python train.py --norm_eps=1e-05 --parallel_block=false --optimizer="soap_variant" --train_tokens=159400000
Each number is 500 + 25 x the weight over its row's rms, rounded and kept within 0 to 999. Layers, rows and columns count from 0. Numbers have three digits each. The size before them is the row's rms in percent of the matrix's.

# layer 11 attention output (transposed), 160x160, rms 0.21, rows 85-95, columns 0-79
123:534467521476544523507473525513528496507529526499471520501539471499478512487492479465526468480544526501446539508506514531506517495523473501472515459534557480523470528479513503483499492509512526528469507488521504484511530492507482512530471529
111:503497490460493480501522494461531506506479509552491510534479480530517540500517505474497504470503505510449530540472465546483503488525449494477486502513485489491496541490556495528554513508514545524478477493488551507494466502555534472530496528
108:512516528492557494508550474512473536503508477528505523492461518487459538544526505482485486506494497486445495548497482489559514526475498541462479528509503535479487488549508550491470502486513439498526493489542504520513516531502483504502481537
113:514484476485483552486481486511507503477470504470505524513515493508492504517516442498484502527520556481497516498483497471551487478465483492510520501509497496498479532507507478486504472537507507529485521499499510464494475544566524497486598513
121:506565533511502489498502521513502516514495491535517486522518472530465525522566520482454481541503497505504522507530482503500491539512464531499497520497505492494508497444491487486571560525507520468503526499505547502532505467537495488518511516
118:525478506502474464484495492530482543560480506499508493464496447517499489482493537499493465523504508482454539535412488501482552446495513510505479537557506465488487495477499522460499489475462488497488503553502522481508496491510496494496483536
115:502510494530518513480507505502495496519545470513484493498532525470507487510494486485529454489457489511505535503434501521504540487499519515545497534541497509477480473509504513585513476515537508456447508518515494523484485448506531520539559492
118:492512496506513529500555494491546544463499478465501491528447528541497492477483505475514501456504477522499499484515484557503506535528523508560519495449515449499503516518512475523472503533458514530523487527516439480563512523474529532528499534
115:462475511494508480498514482509495445482507513503504510509512454511514497512519478467542498527537473502474528483516486489449483581514439478435486491512531486500544500485546543489499507514481498507528496456460500504460480529497532537511512506
115:483488489477520514467516485489517481484472528490525477507487476471528491473488568482524475513495488505490532480512467475518459514516455504511502515485522468522447469519544506431508454472497531527534502495530506511489514510473497513460493482
122:546519470514492477497511573497464519559506517507521521535482515488495447520518486506504534524493484508524523535496499494488505421504442538476508514514511453467516458462513534494502529480475481498512521463522518497513482558479483525505528531
# layer 11 attention value, 160x160, rms 0.237, rows 86-95, columns 0-79
121:478474504487468505474479514482528531499497543481543495500445509510526530533495473529464490473518492506501492479472437547494493547555472474469487489511490484487519492496546459461514490508489492528477473503449511560500486517486524474514492508
113:568495506442523479476546449477537505470499487484503519496485518520489526527530523464517497493485529486503477518473513505525491529512496494457517487489486489508475477518517488490503552494494487496476486457510456517527505497500505488479506490
124:509528507543522496511458495483493511535512474509533485486542490477521504507501434489512497513490510476504447490483453509495497475499485491540481440532477528520516497507495504451537466512482507496485504499527532505400492507498535478498499520
126:493516501474481494504487509490504539533434498523519465483506510459464502490529461488491432515523509518503507488527445475487502514499456504463490513488501496540521494499543494496515570527483510465516525487496521498553486489487495514525534530
125:502499504491513526491475483459513515488522503523489514536465485460511469480507482488473436524506450488519497497545515498476542479471478527518482489524481483502509518498496532444509476515524470549490501541532524520529527483512479454491499552
123:533478522460497495517509495539508471516491470482480542519489497451461500535469507473498486535478516487547569508452485525538485478499519510582498487527481490492441468508499519525442457490537487461455487541476484518507511506529523506502531501
129:476484549506551489532539532515498514471504508494462494507494484495492532506483483503468477528491495526501518497472496512495481560494506492511538506477508462494520491491481415507516467529491513502492512526460479504486514507492547536462507560
121:495506475504516503508496532548480482507539493470541489509496465535458488514543522504498448516488525489500508497512501509508504576556473496475486505517496486488529515502504493473483501540508507531537498534499513492451467505538492506488497485
125:495521465516516515476505492512504490457524491475521518491513481481557517493488529478529485481479481447493546488564453471487476485481478495501504491470524522484488527510501485483513481543465470531494507465537468517555501499497482498489520511
130:515523469498479505517536502495486499526505509496495494494487509456452475516504478477514505499538487508514589510507480499590483460477435516575488460509509530511514501476501492458512522548503482506517475504493496491521499506490502515463490493
# layer 11 attention query, 160x160, rms 0.164, rows 96-125, columns 0-79
091:487517523491497486454520495529489462480500513409484504521461469509490496523488487560493506516543503558506499471485516468480483476521477513509485483533526492494505502537451459498491489503497490511520503482507546468520520498512497548485503503
103:493509505449507457506490549501543462501514523507530486498517531485488524522566505486517503522534452558505453490474469477510509481447530503532524448494481510504508472515478491510485510518487493479503458496484513502470491570530509519512549490
098:504463488509518515506517462498504499517497502498472490478527524511486488525469546534481497535500528519499512505547504488502484508505526483517497460505484476490464536523517524479486503500517498485498474539496568508505487514547503495496490427
087:483482509525475522491507480458539498480492463526515515503565473471505537515490493468473501499508489515509514513502459509493539493512493510522526516502464591478546551507466501497474508501491486487503466481510503543503463540519495500479512501
097:491493556434522546490516531507489524513529515510485505477501493470497501511489511527514498517490489496528476510530512473516500515473499485500504467458522511526480522517442490530542512533462466504506483495485499438499523484516513490490479503
094:488528486471511450524521521457531511487506493494488471557524468495525484478489502514533447522552467473519475537534484498467518535496516493495443497535548471478476483553513513513499475485487479500515499500496530488500499505508522481455511494
090:536532498507501501507533468489480514480525523534484456508486511476560457483508457497500497521463475495563483490487489532520502504465543487512487483491438476509516495489467515500496533472490471526476554506489462507477508489527500445531507489
090:525506521550548514509437461507508530480512481499461470536512465501510513483494499510483500517452472541504453481541504475505458512490472506506500534519495446509518435532526489544525480509501472506461509526442505520527483477506503497500489502
088:462474511522494534522439502490512524536477477454512518511561497468489540495477504492453536491469542480536505457509509525503475497487497503518493556514469518514489476464499495490485504515489511473501555489546548513512490533482528460547501484
094:476511514542481530516496484474505510488474472480493505510502557498496473506526493583513482495519498516483505474486492505511557488485522507503426485507464470459483520511532460525476510534505566480488523542494502518483489504478489498491553498
101:499490439485489519524469492446508498519502487524468504495466521518486511527464507496495504453491508457516539489528479478525521493514522509482491524544477482503484488495501527500514535502471542491528489499493481510541466536460500503475479530
093:498473516493470475478494514477520471544473546475527525518516474473467483439490508532517464507547507479503511501486521548508479513498528552479486509535477518496509487511539471553515513497496506469508493467480536471489522513510529514459507500
096:520524556490519483491498505495533520475518506507520539445506492520515487524540503527511523549498515468459524536489477522464475520513508496472486494507469576520481509516504504512529458485530502495535511522487498495493484432478485520490466500
093:516482499496479484518494481480486466495530491511563527509462500547471491500493534447511528486499484536515480490494465495462484501487444523528512564466495492496554526526513515484486515523473505507499493518484456503519513497516504475527469494
087:502481467484489492496431543520524522487552519521492484475484528514492569520454456464452481474479505497467484506503457512528480473476514496472504522475477531495541522497474496496492522516484513500483509524465479559497473518491497483554533477
084:501544495425486519528500514481469538505489448535512528478468499527482506493501506541469528498493481452467463500497556510489524483468524495457520474471537508468498486515535504515518467500516517502539463520501462520538536481482493516483504498
081:506471453492477509516486502496524467540503484505481493448475513522489443520479460477495491541501535452515496469487468536484556499481508457463556507502494522474494496462471461502507513495462500476479536503505483485502474505494476492478515513
085:494483491516465466524515529499542526443519509497533502501509474448507499480576508491509519466513462482498517551493485541510509461513521500531512506469517525508526503477502550513457473511490477501475467481501542495507514486504467561480498491
087:506500470493483512562541503537492519476514524518498502512505483507515500469498475501497479497463528514520485533525469545488514530497508528474515484489489483455534491484541498519533551512474483542514468526499529477524487497487488504492495510
086:499541497450460506499526503507549470496502512491508475499431471529501490498506461513494485467494534530537519484480524485465530465529495452495528510433485505511517493480482490522508495484497485480518486548500505490559477476505504488515459548
087:480529467560510482510525464507570500516465499517474475508465560493480508502502494483525500502496486504480513523477543482462500512486542509484508531509433539490510507538513533469454528513530543509484463502515497494494506526505514487486472497
090:479489509528509514527500483520547516497495496471529484489466488478505486517534497508480474464461479497511566458485470492537507481441495479496539512493556525454486520479487520511462541469556517498493497508528552481525467503568524515541526501
095:474500453501429483512515508485542499466491549455507546504535459507477519495484513528525499510474495483507487500557498516473476510494494500501492505510470512453537499512515478507497480491487549512538557491488480493501526519478478501482505496
095:501454490513501532514489520473534501508497515514528509490530564475483559478528530479501498491484490463468574527482534463532505498528473489507545466478499502513481501490473540489465524520483556504550484524505499503473483520487500493475485531
076:547524514504522519523497486471505496518454515453489494510487521487503517489527516494465476552467464450486501459505517479486526506504504471502464500481515478457488516550502454496488478485515531471487539503480445527464520486516487505481516495
091:510510494510548519468480493524478517556544509525478510491520537481505505510486516525507515492478518516506472528513486500530486542486484517523476460493509454484523502454482534514499454517545502532527514483492484498512495543516526499539485516
087:522518473520500521524494438522536539532506470523482446477513508500527506482487503494507508497533515519532496469540514548515485480496485525570460514468561521507540494470502561546495519497511507520469513483490529488516489489444484462503494485
100:524537490479480499509486465544514560507534521474505492496497471494504467486499540471525539537498515529494485491467489520504495520467508484540468532501536453532450491512468535510535492510488480539520497529495462495512462452489485491533556492
085:499500486500501456549534541506523503499480487552534483515509496488493514474471537482481478515495497505508514507558529448517471510500503501564488458507519511511511496517520466492475449504481489519483537500472480504489515478478507487480522481
092:467504506518496530514498522514487506488480500478520531547518464491452523479464533491469502516454470523516516481533490542480491473511472494488498487480489517489501499503508471498556508473486507520468540493504564490485539563501506465470503507
# layer 11 attention key, 160x160, rms 0.164, rows 96-125, columns 0-79
094:506496509486492477514535549499487505508489564474528518536517473509515496520462455526478477529530479500491512492508535507538519475494509481476464493479503467495520494524505428509485503557507519518487513462458489470454509543473522508535513502
103:496498506489469491474509543478546471503510516522527502498557463560477499488509525471518475492526476507521500486522490454512504476507510484504550483511468513474486470467474515485470534519485506430503441493498510502497530547484473515489528528
104:517502546493544505532514483528506529515537516479467499455533513456518500528498467477490511500496483517495530501531496541488469501517488509486516509475462528496533486491524546530473512463532446497467473501506534472505497553527509532540504463
095:521511500498481507476508534507503531474535548516498483523541461490510480513486528519490518523481501516466496487519443498474549486534471461512520513498447511465530533522479479548469476469525497498513508487505513509502488530518503496453499509
096:509501520456497523518527509464478523522507497469490488485520475495482428505515529513494509470510487485489503485538474457471495493508531512503496479470490480534498489453477535478542474558441513510535448488502548485500541511505502499526480497
100:482495494489513491510508511473547506528509456515498494510540500539471473467462510505502484468511565487476550518530489533526525477485533486486467500458484480455457539532521497511523464522489496500525469497457570498533519515515518473481530516
090:485550486507464490509503447495548491497526542519482495509504496487455506517519458565514515467464478517500481472496486527515495536491488524485489506458513515498472481458495494485488517506477467529511532515516500529522509497506525456490531474
095:534511480491562429517477480487507533466486472484517514551498432500522482535496489541488537500508501524507454478517518505526483481519478520438507506502495483530484506535498494524504505500491498518506516503472469494466487499517501529516493481
096:456436505485529492478478495509517504496508495500433501523485524494463474526424504541465516510485510479483503536477487528513464513489464481508486542500510472493531513450495537549514444476473499497473553498526490476496461492517474466487523518
088:519525475538481507487512530491470455492487515477471512525511511486509495483499503502528519442523519521482496523519505525491522481467478478520484480539487478494485477534523500489512511497567537469522511532516497459508488472517537507477535527
094:467520487474500505518491543496503500491532524493492476511484485468555506521484558522520484474505495477533493499499459486525466515477501468488485485546516483522503504498511514540526485497500501527517503519520481483519462505518501520479494511
097:480460498467473526480524525436492497515507485435533508490471491520509507472495497470517489478512512521512476496492505511538516467562517518487449518501474481499486539509485498499533537480500572512505474521515536455515518571484511487500499544
093:486456475477476478464514473482514502508493471520539517450529478495502496474494509503469558530458522485473467570501519460485517479529529474483521490498479488494493462531521483456546515494509517517504502516480494498485505470501497477481476498
094:512476486493458470514523528484501494507520476466508535510461504518477458476516508476504520524440498517472499510489466489465491543491490530491527512497445498538505482535503514476527528502413481518508508532497454522496470513498505484529496488
085:510485486484515491490479509550497516497556516495516520448507494501479529481482482498508485456444517439487525538492499536504491505507472473464474520526491529500524485521496499471490521487535529464526500543496458499504530515486530489492540483
085:507512488484500544522473518491485519508482481508517529481497523500520497500479483456496502541483495518503521458516500490506467511527491557497534493504491468512476487469497507528521492522496538486504510508468464507493472512465473453455465507
085:526518479480500495459494532507459433550524510541530478496551470516501471527495494534468514481487496463513459502516472502506510482477482512525510494469521525515537482469473563540470535483513451507514528475541516526505466499482495463458488499
094:523459521510472549486464500446505499521519514489509478500486508534488510515517509545523501458527492529443529504515535505495516449483512525493506534494459499465506503499504478493473494547502512497455490474461490529527512461531473566480483502
091:520543462507501492530522476509501470506482492539466531510460493509500489482506508512450503498515519475515511488511514541497497495446516488488485511475492497456539479454524488508518491478435480484530483487506526491499514462458513494527502504
088:476527480462467462525540502498533476531518543483542506483496480510541477488534462492425497531514503466541470487497456496507483493507523490496514512478499518547534485454485492535532508509465488486481539505519456515497483488501475519518486508
097:470548505521500502551526440495491481474545506549476482470476517490512506497486478502513474493466521474511522474460490515518462493481509528529503500504486528530504530536498479514525513504518518545474494487503490509517526509493454533508513509
096:506507509502483504538541494447591530466542460502488491472509520492499478428536482475510465468508533504529523447477515496501482505482518484547530526463513517479537496513480492531465530472580505488480505566503506467498479499547517499500471527
088:518480512462478535463541470511487482477466499498507486488464491485537500531460488533543507495495527454500496504486513535500546504446494477511495504558479509462521490538462495467522498486508535517492510493511472511522478470514492500526432504
093:502439479536511544508454482509499493506542526488507480497513565508504476501538520444483503544518465502488547513496523493511489506460474469504518442499491483522477474494465483491488532518491505544520499519465478505522495491485505498466474517
083:500513500505506502454486485485532478514448506469483527511513524483497491466484493487534500461457518511498471457492491521494512517518496497488449496487484523508484518508519495462479500488512522450514554533507495472484530440440544493527467510
093:489543467497494476507506489483467556476522497539467490491482509469512495525493514521516500516509492470539484512495457536535481528480472507518479504532529437498497502457480504523460470503542536507514483483480497520511479503548516542501476500
090:475504492498517477514516493512500482487526501507465481463496544479462469512509475563532506538467489484535507510509523537487496523512484488470498499493475476469545485467492539519525492477479513511503495515530469454530453453466485522498510506
099:482486506481510501463495477520553529486483483520477529426503498517526472519475498473541483502497482472547517529477491481514504514513503535487490532504527480503483505525491497503504532493488439549517507464499485490532528452488500523536547503
093:478477486516520474483509496501525513491482471561509485534537537497515490481471546549465490528472479494512491465536521518518507492473521511461524487501459487497451505514495523521487493513491517472459489508466515532494536489472475512525497542
084:509423493534516537508478477509503467504485516494491468463442480499524513452487516520477466502489478541511495508485499545488497504527471498484462470488486493514512519506471498471540498441467473516481534522500541522496512529505483481513499503